From a checkpoint of a small transformer trained on Wikipedia: 5114 steps.
Each number is 128 + 32 x the weight over its row's rms, rounded and kept within 0 to 255. Layers, rows and columns count from 0. Numbers have three digits each. The size before them is the row's rms in percent of the matrix's.

# up: layer 5 MLP up, 1344x512, rms 0.0229, rows 644-710, columns 256-319
# down: layer 5 MLP down (transposed), 1344x512, rms 0.0223, rows 644-710, columns 256-319
# gate: layer 5 MLP gate, 1344x512, rms 0.0233, rows 645-710, columns 256-319
up644 099:038106135139093140103079104128136138113143157141169110109129086137081126145161097132123145131074137160151110117117149161183092104092165148084086089164113093081170150096138141099151113161085117
down644 100:072128132087139167106132069078194104062092137128182112081116113140120153200160130091120147189088117153082110116189099068085100138100185150147205150133155142138236124119027173131134159114115109
gate645 094:155141140091150162168133153148150105132162159096138152134151120146163132113065155072126154110156171110150103119067160064184132127176125124170122061123149128119176141137096098134072107147082137
up645 097:214090123124100109137166164113127109195151134144098068128095105190180144192138145095185130118130129126111118162170095096114164092151123105134115176100132167159108099146114141113103113159092099
down645 098:144143096126077107104093157130125073150123104155203066132161093136126132197181104112108150099164160190153087154137111079100082116074114179122124116165148190123162127060214113143080133118159093
gate646 096:137087133098104143104139146112134079090106088132180109096088174158104148210128216065120149146132075177158098135101140146095126094127129139130133127123111107097084155132080138199099141122081135
up646 091:179143182140108076114114103125099170162120121170091149124102124090118143087194120094098108085172149137136089204174129178145124129183115155126121124157114065103099172075142163174205060097140105
down646 090:108139088104128142113129161186143069100153164122129143117140139124062087147118158089065151104092105136116118175098112130119097100116117106109123094110120137152174124137057198155076147139141162
gate647 095:088086115116142134113157148075145125103132113140144161092174166195107094101122154108086116082160093144101152216145112092119152155193112159124148134163124175153131126096173122090174058114079165
up647 094:134080130140069131173098109165116105092131144086159077131101125154100151123121130104110146134123094110130111148137144138133146176099143096151131138156088169112127186129115117106207141129133110
down647 094:122133124177082174138109155127123104173122096084123084135143177145110081094107092096104162101149124148144205134152129115133115110123182132132156182114124194138144135152149144126082107082101121
gate648 096:091161125098118107185167068134128168096095126168104135131168118103170151162157118132072133118146099123135147109113136087123148089126128119104195039177157139092130137090176078085101111154134111
up648 098:099124219147161124136198142094174109112121130050120121133111117195154102162140084157092113113090132166129130081089169192148135125147051141125176193102120142142140144109166123170180106177123146
down648 101:118149091119121090172139075088179058108132135128134119140122165127108080101106102105127155128195096095070119141103141141156180189153152110110114058094142153119070122120121133132161106076138156
gate649 102:132123095164055105123122106108112085210180067162098143195114127129120164138139163073182118131087106083145086094088155073141093093139131195119158120077137201104108126104104179098165059124091104
up649 109:056141069126146109075199083132145160134093117110115156122168185119103202217109043140098073098124121120072113114102123148158116176084095131174106139142108089158112135131138132142110187159101181
down649 107:078086062134134145038084118142120171131141180102140158127116107174114064111109125098145134163119164101094121196097071103182106162151109080130099165102098117114116113051103088142120111128110171
gate650 100:166094161174083122125121090090145079111146146189072138137096127127086124146130135151150130103112144148183156086145098135148155088168184114154183117131081125136128143154137100129085153125133140
up650 097:129134157065100186146096151123122135116134179077181156101161115138136095134044133156103189096084062139125098147158112154174192107110124163118115119099124188131173135141118162158141150149110187
down650 099:170088107129107147165121064113135139077160087161140122149142130152091125134141130149175166113104107128149213058113161108125161105140210032122112144126133092098148111097107145149112154083135088
gate651 101:113077116091145176120125104078166086160153203148124133144123114133140165107082081149115148108145131137121158152129132185095097183156100107133125116131084147135145099138190139136120096161125132
up651 096:168116128102129161155132093102128106096113102209095132112152073109122144175101134105171117118176121164130104082139136145112091092120083130099120129154147104155074165114143133143144110171148109
down651 098:126140138163097081149179166126168144150083165069105104102122121106129104161135113101150163133145107117110156145188158083162166192120139166116154149103172154127122103098157153105101120110075109
gate652 097:120138180149220176158169139098179142060063140102131121104106218199119120091101172129138115086084120109126115132143119120116134149125106151129140130096089159125142076080095154120162145126145118
up652 099:144126119110110145075105107152127113140150127090147090105190108113135117143092120157124117130101135104110079136147157041120107186123088148145195065124127104095164140183076195088135189107104156
down652 099:167134124092125184116151114151145125191100141120104151120151116083111151172168147109139081146152161131157141121083125068140117119099078149096089200121103155139088104114183153112148198133123155
gate653 098:086107140183167167168112070120126055158132080165150049117171098157172148092100098106129109125107166158093092139127103183134089115179083149096114097161109128103108137133150117111095094102086113
up653 100:140110163131161124091126108108117164133106123150070109073104126146161089156045144128122128100109162139138162133107119067141078113125083140083105092139100136142113120133072092146117169081097161
down653 102:137110071157168077148121072157144086124134073097161117099122162116103145151185079099123142092076163145169185104140179189120082124123106208121145129132133158147153085125206168129173121112144145
gate654 098:135075121143160130124113083120178141122115143153185081157151103135118123224113183126108122115150115125127144110148170097078175140089153129116180115146127124073100037129123096151075142132131115
up654 101:087164128085158192124147135149097110155176103100162161132106144093143109139085159114104102124112153173120135147141120145180112124167095132090079099156097108132135137196120114123173115133101132
down654 102:135132142143105219131164143105155101131134082116155086122070106164071120133123161141141071154090063127156156164168148118158119134162154093137133128104079059078116062106125149164141087202161154
gate655 100:126077160129184140145194080097148089151114080126145146187100116073085160077138103077155067174145126123150081147167108173098133153184087146085081065140070106086101100170112116087082137109116126
up655 097:135160143088162123140085094090109168107127145125158131163126134149079129124148162130122088169120151104069108147115094139120147122137145111182109104127164092146131126080114101097134138144184103
down655 098:131168110107175169107086188140126147179101138156169166098167160119122126094112143168106150106138133169158105146144148121146148055101140189156128122074142120119152045105127094110138090095152040
gate656 102:094141126178114101122121170097125077081121138131186114195106141151098136195186137095174110063088129155170107088068091096119129153132093121116117114121151144063097119106141108134124130088115125
up656 101:188158174111099121118127155102112096143143114136138136112148138136072170163088152101054095170169175133139149160109183161120175080151169105121176141125110101104103125112143102110063152146153122
down656 098:175098111116197205166104088151175145136094135096102128155112096080098126114142192079053159125129089087124084143141096132052141106071134121154114160111070137126129119103089121127141101083169142
gate657 107:117169132108155105133151130163150120087076088084134075138138124092127127112105060155112139108116126187116069113117076147124114165141138172143149082132114119120153048108140068138163156118069145
up657 105:106137167106124074119105124160152182092108075057140147132070154153146099134080123104167139126111153139122153155090093183166109113116160134085034118125146168120135088069096145116166106139094112
down657 104:109094134081111110137096134151150078119121123123116099091087118157079093177147128153161123137154171134106126135067099146128118101185091122175146147070075174177097077127073139117087134103074133
gate658 094:136146127144154151166144146142137127116143096162178108114124140095094161127070154133175095120049112124153072151188115177110146145118162159103148136145154186106152106167104144078096136143089142
up658 090:190125159139188166185113156117134161149091149154137135054180161125094139096134144146127123105138196110066158128166093148129169141093128162103142109173077116101118134150144164126134122113170134
down658 094:139077105109093128155092081171167116148139136144096116120130137147146119134071084143145105083136096167133119134079100180145114131144108132173101088046152128126176095135112140155158074121169136
gate659 107:128069109093091122136129147116132100121120059174114090162148181127166158169087115091179123134105147131123165145104078091132035102147154167162090072158147168103116150099109120141140163161108127
up659 103:090074140164116105112171151143130134065112161058082109118145115110107093140139128128069113174169165115121126104118112118111186116152115155113150129077139102128142079121116095062133189121115169
down659 102:134126083095147162112108144139101119123087112182108149168168130112170061134108083123172101146115120172121142060049138142123069115155135139139081123178159106113112144156079141085122102063090175
gate660 096:161176187242066143091132105145166136131121165155125110127163166135142193072128121110114151076111151140140181118143137105144125150097108137106132131132119109122066048091179122119175107085128171
up660 099:148153166141113163141130151099173160153163208150189215087141125130134124127177102090130099131192082101123235168154104167107076188109135124116137112126151124168125100149151093159157114118129140
down660 101:145123077118130152200110100131160100159193160113114115148148174153099189132173149166135098148128125127134167161145145106126138138104116122190149097055124119146113065127130072159109162152074128
gate661 103:144170115134110156136144114124111118123134095198116188134079148091122229116122130161132169162166085056134174136160143175069109145118146143114111101132080119124155142071141118108078082089092146
up661 104:170167090117121131143107072187087126119133116138124081101185069074148118121135113123137141168126133161139120102133115163120146138151134163207120103106142124126144159129114196064181042153162111
down661 104:122135147138105135134121103161167109160115097107136144136195121091147107150109151117186174129124122100137092160140151154142031190115137128175081150093138091150151143084222170143077108155152098
gate662 106:162068161146136090092132147074093109156192104143109095093076175167151138140110112102150189113120188088186179140134081126124089071118161172115134134173111144167101086068114064152147110181131162
up662 107:098102131140118061151145162164137104130145123175144159044127151137219146132114073093119095115163126125138137070139129145133155125089161134131141140088156120137131175141067090141192162135152101
down662 107:136117108126111098137084044117171082100171096078087135147175103159060112103124121132141166121095137143137134132097102156115080168024137126091081130130078154138132110153133088096155105115142106
gate663 096:093112134083116104098136123125163081140144149098131134142189176115126180110177110114115139135154119093136122078163186061090152092136133131214188147113105168114035113172108092079148132121115139
up663 095:144105132082130154162112076097119111147158107117130067127124124137168115158134124126073104110173089091154175154073169072118150148045147149159130094132132109092149072096111115147105176144110197
down663 098:081130172105128124133116153142101100160167127123129151109117097139196089045104109158082150167146101128141109135132128087126115142155069074152215143086175065078109128131131106094116143115099142
gate664 106:096159145118121175182139115159109102134094098161169119057136098162171141135076072100094143102135110117146046156174195116113130133160134114131141086170136144139161176074155094132067125149111122
up664 097:149167154177179138170159160127090113174135098192106150187125103126154090109134148136106066141114139121112104109166160079167121105125121116151136101102075154196108170182123122133153152208070148
down664 099:163110090124182065125144159139112110134157101129115123141111177085078127125161138155087050135060101141048105113168158108084151158152096127160094093136205145153119133110097104122154142147096119
gate665 096:093082125110132133116134148118149132218109132090114109151177112120159178107147157113131135118117171162162158102142092113112134122128113131100168137122104099084118091134132096163157129065071178
up665 097:089150108125115110113082106083069167099148108074120154156113141155159120133194107190134092059120132164097152116108147108136083140101065133091094151110118153166190128124191134142126155116155168
down665 098:116130086089139083104114110096103134143106082073092114133117182172123088134114160145177185110092142160145108178147142145162080106156115133108141154146112083133117145043075161157125134065134072
gate666 102:064069103164139089067221188152140108140097090129128155186138142108139138166083059141167152144139165139142143113138129135155103168152085127134085136090168186124140129171155110131136163110117149
up666 102:167141189106182121171130051115079091073099150148063149140138091116158131108075186083048166156155091119094153123136135093089129121159117149140130132160131129129127198137056182120125104087126169
down666 102:148123122137121153148141114170202112177143119150064149109143116132122130119170071078144133098106160109118176113109112160073187123129099078095154167107173130138148130119180087162171133165134121
gate667 102:159093156163166140138122146124133116141082116132136131183145195187130134116100038113192147123122130099145080076112170149154104182153126125099158073162106137141089080118111127063091132102172090
up667 099:155125114119102098133136136122107116093089064158126100123137176113172150173121146118120129092135104138110153161211090104131120121092181145147131118135095153180129189102117150248099086135126233
down667 098:181128138142138133131152109141123124115124134066069151149167099205185157115042091138110153147058142127125107090158174098094152167141095105100169165132131145102152132116155130122116152160142103
gate668 097:137100096149199142121094132131119147100192094135152155149125106125131119178156070115109089136104150118166152099116186184172135176082179159121176082195102210131068083154142153135161077120190114
up668 102:141163110113145173079123186125041120150163147217146149083134132127162101166093113169127120154085129065146160159159127134139158133102162120084146131151132138132119160137143158119152134115180146
down668 101:149170116118118118140191092090122084097079152156105160100130098092161175190156133103146170132118106124080106140131062108088141096136157136141148116089176111094183150104118073132071108076116127
gate669 100:101090122095177157186153126078171127156158128136118136132131132120135112125147100168149143142112115115083137110150129129070110082126108221080139078133109152146135183154202149108091121118192154
up669 098:102148157182189130127088039076125214163150131131097157175136104165129100115148151149127142171070066143089133196128127188140105145083162109128134080087183144100109129181116115099136123118091141
down669 098:134112092102154125145167112130177120145112109120078153153114065159165072108139096138155156178160158168077108094127124156049142128130087160114138149125116127170139155111172152156025131089095129
gate670 105:159059111113148099151169151104110163079122152098143049156111141169156168108192155146129110123158141120156148114143120139070096132171108151146142125100109151136143118112164129090102143130118118
up670 102:127132161182127125058083133158081077100120141113099196124077119172093131068142133153088119153092139077112101138111153165082095069142118138150162105094160140076140099094147143102130114096139119
down670 101:169130099148154139115111166082129167161129168157134137124106122127131130164091126126155118112159166117140121133134197132116128110121127193103166132163149124129130131097144083131141138154139038
gate671 098:179125134103103121111160093153185091149171131115137092133130188129146104118140166113122186078162134115111181158144132091141121116098080151088105106174086170035108131090152134147172108085154148
up671 101:116121119121137142108140054122124175092051138099113134153115114148149134106174170101133124147110181132116132085181212119064086124158106145183100134116161070151119065134143140105089192096096101
down671 103:109106103158095093164193093055149175129113147155070129131120135163104083144104158131136156129135147182132092129124135109040100125124086166141116086138137147112132099144136140130094099185140093
gate672 108:152082127123136113155099143109130074109102101099111082133100184065106135102155141084062073129123138127126161187161094143114168166139178138132145068228101097136153149127108073110138129157141133
up672 109:092168199141108111112146128117106113132080149104148129171119155083138150152132129154134149074091113127113137078103086140172189043115095124131092129105143159125092121126107095137139111134128156
down672 111:178166149184167186136132142144092135098094115081149070059127141118099138149144180144085075092192141114142141175145096107098192182101164119123116088149168131154130108117119085067104106153178138
gate673 112:153079076169124063113139134120100165100091117136122169142132083132132122113179115111158141129151092095110137135098104084127118091172069138173132110120178141103157138126097142166118135133116188
up673 099:119092036137134121104111095103099085091067055136146143160162088188159124060164100091178133141070076129161128125108153092111111105182094141144144056105188154159142131140082155096135176139100129
down673 091:161198176128153169111107142063126139154153124153112121130113193105119157077114094104091072135167166108111105144167146146119139155082137142112096143130079108122159146071184083113125148172145104
gate674 097:121115103124072127158135135130079142093089132105154111111154113126149120080079153140149240099164141062147121142118136117165063078109080146095179093136138150092167179140120121098086167120149148
up674 097:093162057194123161158114080093131180130095092143105142099132203172186193173157100055120108163105098127113103121085109104091145177182123147133054146147117146175095061104146141138107095088139108
down674 102:201116102164146128147154173118112183117139162109125102090174115135159181119107114134127187119114134125102096099119075082151091097090120157118147162132176113122098092130113152110117109137130207
gate675 095:161137109121182115099117136123132151089117131106095123159159110184172125118062126133148157157107123076131115176155100113117055113101093122138167103172144128150177097139164126111104103172115081
up675 102:096129040167193152129108110100152126070141143124165150144112086145141081064102165113154136114137131112122100164128099156075116131112083120134137133168173166146197155133121173119126118100115121
down675 100:082104084081122150123055109092118117140121136122124137146101159095124104103124127034157142071136110140134167140127099153141116133114059104136125104099147103125136139146183188165088061179079113
gate676 101:132087092132147151090091165098109114113108143171065173122070129103088188135119112095182153119177159123181212106130070141113101101114133194152122111115126111150135105126135112090092130105166157
up676 100:190133113132157132135096086126146155171119090083121113141089156136068127174118078164125163118151111125129188157131139173115119103103142125145133129037147079135161135112149173088177126106164179
down676 103:119125162162170110150188153100141118120186155078147149138174079130067135155097085131151131096147052109115132134123182176131162120116083128095170166121171166124151126056121125112135102137106191
gate677 114:131138132078143161146146180121112135124179154186132167122133142126194121126141151126131131122088139113088104154110196116129141209184124195118155117169074124087093126136134110142082082125121166
up677 111:142143093135114112143086094116135203122123102172165120153129106102102153096110133127189094103134196117152155096112147146124112140127122133094146124070061116159166103134138097106121152213139109
down677 109:126114078168159051143110140130149147159171110091138081123115145112129156114134113118106126161159089164196144156163142124070157089190111094080155102101133128117091071132176082140124122159179060
gate678 098:099078093118148102113145128169064089102105072134111121118092123143125115096076114169132082114187152182186123100131147106150102053135120106150121117120144122146106139126082131149139131109128148
up678 096:137071120107127111173053081064117096143074066107133092178153149140113098146130188135098164150176111039148102081159167110086096128106135123099123089142165148140144118146072114092202145140079087
down678 097:052159140145087156107089142092129171156172112117185152130134148103091129094111125134137116137114084137126106112157103133154158124096115139156170097176077119110114138090180166135095127058080194
gate679 105:146134133106150184088132111102103124096147115100074125125130092140141170145133168079123138114159161112147110111111130138117206146112084151170109111117155099108159110152166140165118117147141074
up679 102:095135191157131140156176173029069123110181125170124151115182115109100201134171178117159117141094148135134099125193153100123130134117137124080104121134089157140173098175137075120133125107113117
down679 103:110126150163129190102154162140090081158120118098072107131138071091137043145093155121126137110143147121084155109147117106160101126167113165132097184109194116148186118139117138115110192174175169
gate680 090:111092054185136126091159158165071136160094117123189136099068137124117127168134120167145124161082124160175122142154136086078115126136138113150139138132135143155112163110188145152132128131138177
up680 096:143142167115106103126134159084130131077145118140102061143131120189157171128156172129103111114140075111103115058100085112144147147079158196137094125155124138153152084136186107087141125156113119
down680 093:109101116111093126104116152150058130161095101125096172135089168121150159191075117214139121148092135066200156087109147076072137104116120141134111145101120105157111162143143184125098130161116188
gate681 111:147070148153157081106158137151129157157102079158112132112124166081126180106099169154143100104144145086119145153128100115176126137101213175128156088079160154160124126127111078126110111158078169
up681 130:073165157116181170074160072142156066038154130121104156165149137167136132092177114119138157112094170119120102106111149114083131143143096110167111132160105145073170097137095174182128179129127121
down681 111:093102139111121161170177131076142193136118181093122170160120115151142072184155052117194195104118107175108124098152118169149158181132118158081142162124134138143098187136138122160108137095148140
gate682 105:154105135045095146110154093144115123067167122125164151097151169166185127106049123143153143080100133112113126106140178125164107105184126177096090128161188159141140136083103147114152142114088116
up682 105:123111135173112098125153138213230133122101128135157105119142155136099079100184108135160121129180128120136127140080109118172044115177141155185110128109151147186166087105108123102110062094119103
down682 105:153147105131132076122145146146195158134170117138184130068161098147103143131139143131101082083133187097162141140054159123143128080104107093128144146146098081136109113136120128105157162151076095
gate683 099:109097094162143106133120079129117058106150148109112093116093162118133144116183105099131141105128150095165092110164056119129102107122146183163127137161130124161093078125146117102137134155158182
up683 101:093141159054141162121112182114142140156148146126133186128133100079129115089141112151054102107154160087140109153072114147133144176079135133021044153166113094154129121183161126144076126174076140
down683 100:111149071109095126158094112141117107186127162102126143117160144149163103115112196094121141169133114106191132085158100162103202121125110047135148108142150069038091105154177202144171116155079091
gate684 107:119147145131056122134150123121155135116130133156088155086128117135161153134098153118110097026136124077059097181172166163103136179134182132162161100142126146142117087134144157211126097128102142
up684 102:137137150104082126114167142109127143176154119134140152196119148130113119153121164133128126148077075130176116129176173058150130171082096156081134180148097103169188121119124102161148106093182143
down684 103:100117128105109131147133122136102065072122209137130120147076136164078061134125173185100099149085103138144031124059071127137137063101134143060159093165120030077072082130112130148117097120109135
gate685 095:125084105119143060109147088081178154111166132188054165156080142144084064176159138182118126074109191146162165165182103116126110133122158138112077121149101167132097106102135068094142143189137153
up685 095:136095126103130119080137147156132139099194155110140119170124101123145108133132098108124202181129088104109108168124137141179102109148162133128135053179119148185160074085101143096059186183155111
down685 096:167109138138157198133147129107114085171111140159130148174103087142125134151116193138147076174141161187166139045142089167115142156168118110061128156143124208116073110089117123091148148125130114
gate686 122:114125122091121189147116120133101078125192072129147157140119112119135162067104119072116135127128183084143174157177063127115153149068132177127132126101160142089104085088138124059078123084103137
up686 109:128146135133134029108107091143098134137126187088104184120130087115138070174158103163160163135142101168092109136091165123164100150143155056094098141115148102184152167145117126161131120117164099
down686 116:097140151115182210150116120143141087113206110138110161139126106146105114079109102128143145154116147157154158124149097153119133150104090135140093139089172127107131122076169096112122125097093109
gate687 101:164126163148095126104140106079141117154039103071121116107153163134142138149132128109121120160106167118163167130164120064170096142168115111150156103115137169125116134117153094102128145144072157
up687 099:127141137122162134129125107149105066146094181146141095156072135114144164166115169144107127123137076112133135184136148123164148138144164141164188130120125123074066158112082156121142134115169154
down687 101:136097168178143137113147162106120151141138094114126086145121118189121064087124086080096124156138150163129095113139190063168156131142063148158108141159143132119146092127140098104089116143168167
gate688 103:099119160110101164110151056166143105147043136137128117141143138096113147146147160043131114097159117125101150136103162181151153151134143129124194125119099162110112121113092190153137090121064110
up688 103:131138057141120073184136132125066137061120135081064171130102167126118143116139145128114165125195152148172165107155124081151133086222147135132111113163154117203128086104139076090096096126156146
down688 102:141086166125150104123152112127159053071102139107093173134143116123180078104134150069113175121126163138069114129140161127077145111139096066098215143125166083096146104168120088144170166104147152
gate689 092:107128116079124133136131129106161181162090150080119142119163119155093131094113156111153124088140082103131133066067132134108138174068096112105178117119067135096078130119137146135125099137140057
up689 090:102080071117140176088090133118096102164120129155148132126077097184095162069150170144099098130117119095110170091115105096108125082175137122102139173167191102203131105103113127081143077100142131
down689 094:121095176124106138191106140144189148087137157142090111154202105096125093157123076141134083140144122188104101093063129149093158113086150042158115119123110106109085131074097120132128096137163107
gate690 102:158101157171121178133125148094118117163129136119060124095143179101140130109115126166148167094158181124090096113100110081109160128174136145149126102103149129178172102126090089123185145162178153
up690 103:123098097112078101145114153153162098140084143114146130135103124093131133103132081154116151132167126140150110114187153141117179131095106165109131130102096117130042110103165078131029093174148145
down690 105:183142096150102133168071176109164113141079089106198151087102144153125118163155118068125164116128050145197091116140049190168140072133129135093186109170114131139082073146120061121137109154150163
gate691 098:190112134184132201096197132042150169155106129176070132125117150147167178120154118083193123120110173150087090182130125159143136162103186157108092149113078144100074033165124103124121057108130101
up691 097:098158134159164164127123118089091167142115136169077167065117112154176166116137160099190112128158153144094123152126121140152145154086142140086093155164166135114128063151118131087046107184137108
down691 100:126130109196143147127106094087105051110148140188092128127121106146099134174187132112110126112093107133168164192169153127086141143119165137147166128143203144137144099143125152099163194173135125
gate692 095:125132162139134141076162146190124108151076169183146103106138173180132141112112102144095200141149116088132092177144075084132150097096122167113101077146167156125196106138128183146084079116112112
up692 098:077136124110167106186112200062127149132088141119117113138126152171137148154099169116092103144109155028099112134106150112183108173151181142107140120152176117129081108168129095079088136156115134
down692 099:140154133143138087182157144098112115082099063141146141146108130082100126143138175089159115100077050088045122131081138111167078107171101150113104127119120136116142092154093182127109170163132168
gate693 098:129103147151113133096159094103190081141124124127146146158125104127152145103121136089158170107161154148148137166154058083079186130138124181107153092142084152124100154123145129163163089120072194
up693 102:154081065103155165197153092130116118141094120094102180202102147100074135103119148146147094166150116111118144161176122177091135158073117138178092181114100100116116096173167110122107143137127153
down693 103:120100133149094173145117141138166119173137157123119127079113091139092162185150162143156087080183146146140128120150121091104098104066127126089141087118122079135091065114138125139158204125174153
gate694 105:139090100092131084163134149140144086114118105137186089128072133120155127053212154078144134159168111142114145110140164108144158192131173140108154136140099121141109061115126088119175153073161115
up694 104:089144112085090142139155176066174128102209140188116110080082136109087158064164146166092155089175135111169160130147188117134141185154106158139150146182112079155143103146164086098162126129151176
down694 102:177121127061114074158132140132091080138200088102136063141126128137145162078190100200138068132127100081111150115108129124131126141124092142113149160175105115097122133088117157102183191145159191
gate695 099:128107091095136116036098094078143151125084086167076099142134096149125091113202125113142083195136140100091129116208108127077163158074084154147112102162120159125166099179076122089167149141059160
up695 100:138128121069180121156145120186147173143181131095109100132070116137104131125130158156134098108115174146158111124183135105101161025158105111130113149042138100143124113130118089127168071123167100
down695 103:150147137117081174176162115124142151185131112156124122115093131107171148122131135124141092172109131154077142085177126143096133085183098146183152196080160136096074180119171157146150094157121098
gate696 102:061114110104104106065103170134132103146139145146117144138063138079124192118163097115105118124151208114087133137104159118152147093179143184155079183123100162150134133057077068106114116111103112
up696 099:126147129091094109144120051094129110139188119158160094166160054156120104131127108146112231102159120142116210156160097163141181125078101136165056079139050115111167155136117117130113157122203079
down696 102:135082133139086167087131143096130139160201132103089107089185190078162115134085157161133117084108125074155115103128157116143171146097083183114144154146089129076149167100132127144163086136090178
gate697 098:156108072112139148139085193101135155107109132172062070118185150102100198108182139118202121113145166105155152116159088127097146109124173181115174096150081128106113118088090164119110075120163139
up697 098:159120125118074108144126093103123118074105120178178178128144108155140139139140083062105174103097121131103090104141163149131148144083143157119132146134102191075076137064104073172104176085089098
down697 096:087087130113112115121122147151045174118119114124083079143150131075128127093111085122136157104113107163157167132102131191113167190113134133137151149114091079150201165054142167120131094100151163
gate698 102:144102172158124176089141133087148145181139084101088096145124121138131136172142096095088174097181117122176174231128186108080151095137119127159154105174100122155120131139191085113096150136085161
up698 100:124074159211122132181140142130171160197097110117121137127159155176135072112134107104113094065134129130150138084112111167169145161065141161138150159126102100126095127115130082136148112160134115
down698 099:143178110174103154144155130126130133166137162134095117097111160089143165140180163095096183164108127155109136146129129150135133150069106128123159148128108027118169108105123135157155109163160107
gate699 103:132062071144155172138127149147155161103128068110138135146173145117120164124161085110114122080068126129045147139119150116132169169072111121177193052147101122112127080104128089132170158112137129
up699 100:123033138136114105113053145124180102153110108119130123118135145135084118125192129087167135150156189146122142139101173198136091146149166133150051142150115076173185143204142149137149124104185125
down699 100:155089144111123110150083112155141133133079145149128105094139129166126120161153102130113143066169170066081109085092140132171130151122140114097039115113179131112168120129144160106190122154130104
gate700 103:083127100117151159116224095118158140185086149109155103108182131122082079142127138140141140117146085204147115090192068180055182150136116187111171068128149154107138073154115147129134152094119173
up700 103:113145136139066141174115151125129123134146113151147168153126115124090122182101154134101071103087065114131114140109112115112157198098028133083101168167123087155207166148139198094132123118186144
down700 100:096164126115170072127117171141149154182167153153128038135134127139105170124149099137164117151176131093154126140102176086159078122050138121128075120146032091099154174109094098175097141102157087
gate701 103:075121138187117118111159165124160113123093114137115146124069132098153140124088151159173157066127167022089116113137089127144105046146118161108134102161155139119109160125106102144157123135101105
up701 100:165155148114107134159143119183156094139101120129201112139171143128065107088076132100195094050135140162123126149188128097108132152163105103132090115140115180130180148151087105076142130095133139
down701 102:152109140131159086034133113137174103164130106087121056163138128124094123127076170088124147110111211148203168148129203089143110176147092158074100155138013105110110120140148097100128080167124113
gate702 107:128107130141171107117132176076150112130116161133133137123144136200163118098121166081182159131094128113166117151130149106108131192099133169127161107111087054148113093075117074240082119138096165
up702 105:196164176124119167140131108096120145125139163169119117066103119164077066111118164094124123135139079114136125105073157118196135106057138099176105144094123110142118099150159093173134112149096119
down702 106:140145205108122092083033084093129077107131109105116138155068134124122163124097140125161070153117147119139130137132176105107155161053097125091125144125059143146110105136112098091148131146125095
gate703 103:124089145123106081122080167092119129075121125122119143082054136127153144052129146076062147144121124105113130176124107120129114187125146125086188089116134099142077112125115089140135088126127157
up703 102:141157143114153161172094144128159144145092173107137168139129126144007102105110094122064102132137181160148131146105135215153135141115169152192116140200074148147180143125177099048160167107123143
down703 102:130062114121119158147147064087135147114177099138131137145124070103136151135095131072121132104155177164118142198154144147090144145138166178152179173141124088159066095084140133110072124114121154
gate704 096:139082099172102176098169112135116108163114115117184090172167127107171146137160149118085066079108176116105121098132101171153106170178107130176140115109160134160068099218153098134133137109086116
up704 096:150152132106065161117043157106073094148124153122144126129118090056100129084115187156121098075123107131110114104111146139159069107145135094129154207116143153108105173199111118126132128129111112
down704 098:158117073130125173079111128170170103120119083154097156049140108140114184096087200100172132118127136108115102156117113148171115128132198079125172097215161150104143116139119150073132101152108144
gate705 098:149129149138145159130134069102130063093117161111099117127080118133104128141099115184120126104078141116156092117140069164122108155218133198101120156147147119135185068114151171120171140193137145
up705 100:134126162129103106171172165083228175197134093154120152157159119060109115125097119143146092103078175119164129134120099094133219089150140125129100180109126138127153174118142174145141117110126159
down705 100:103138130143078129142100086122147156131103102106134115161056116163128161140134088094108099163112070151137179151131186146119175154087194110074134122137154138110084096093118063130106102146108155
gate706 093:162129184136152180134124118092136125155102132149127138135130159103143106157145113098177105066096099157128162174155121102123089146149091119112152071153139198119127154057171128110076125098185162
up706 094:167049199160178103102162114168110142152168129120139143172159125156165177157111171165132095102161113154135049081155133130123155140127105094114063110156103105105078134121148114174172093160166050
down706 096:119140116127049192048137117157132108087106143142161065100146118151089158089110166167135126133146191138187113141150172133180140160155134116136095149131080103172138103109125100126104081067127152
gate707 103:155122164129138153096154133105176053142126115114127133076074189101126208130098173124080129093164113094121197147136110148108129158129138157121125108107126125119152141139124140160152093094028137
up707 107:097146141121255091147139113127143152110171145119122178193129155077142103150145068141134136099107148149103118061104133196144119120173194149089110141142100138102105176133170122066090175153117173
down707 108:111097127090152107162135138113052143161135148108097104160120131079177143134132106134147141118173138119104184110173110139125068151094143161059196082131117085098138154105119126126171189119118139
gate708 098:140076154156141144129109116115100062130119174094110106143160117075110179123134135116178175135087128114104112093133077110072157143097135147103109104090175156152126138127130141087140145055165199
up708 095:119124121148151126174144120147168139123075157090096127090162107226126123125124164091128109138156115097135160146120169096095120112132154114119089140143168131098122121104099128147118102059155158
down708 096:170100115136141127129129144128122161159078132172105173149140124092102103156157142105131118062107136085106169173106145125116105121150106162113142133145189094084126147107108139097188109110098127
gate709 104:148120122097093113079174133081177129095099059141109131154151084139137165155101112128164132091117077133129169126079147082155082198139069132097135068142070154065168147128068154173097102096118117
up709 102:118136132139133176142122171066153151139160100151132168077096151148140133156084126160134162147129157123078152121197091168098128178081157108128099136119116132160082145108129111126103091095159163
down709 101:093132142144162132178081109116110170124136092098142120141147156141178182094076163141165096097057133131135092124138114125075100143127137132132155148201111172139154120081162202120144138128132112
gate710 097:134101119155100111068155111115146089153162122119135124137110169085106105129149081175047147138111155158144171097173127133129097122133137191142090089068084147172114080134125056156157090093186108
up710 095:084142163130129095133147105101144071135131104105116137156147147156103142172095146087108095195115110123142099048152139180136139182144127159140113101127095125159108205103130142088125112136149131
down710 096:113107158125120108106117086118176134202180158084113131108133191108147102139125121189117138150140144124077162152123122176154155156117101083157142097111167118122128127186167130140112115117118108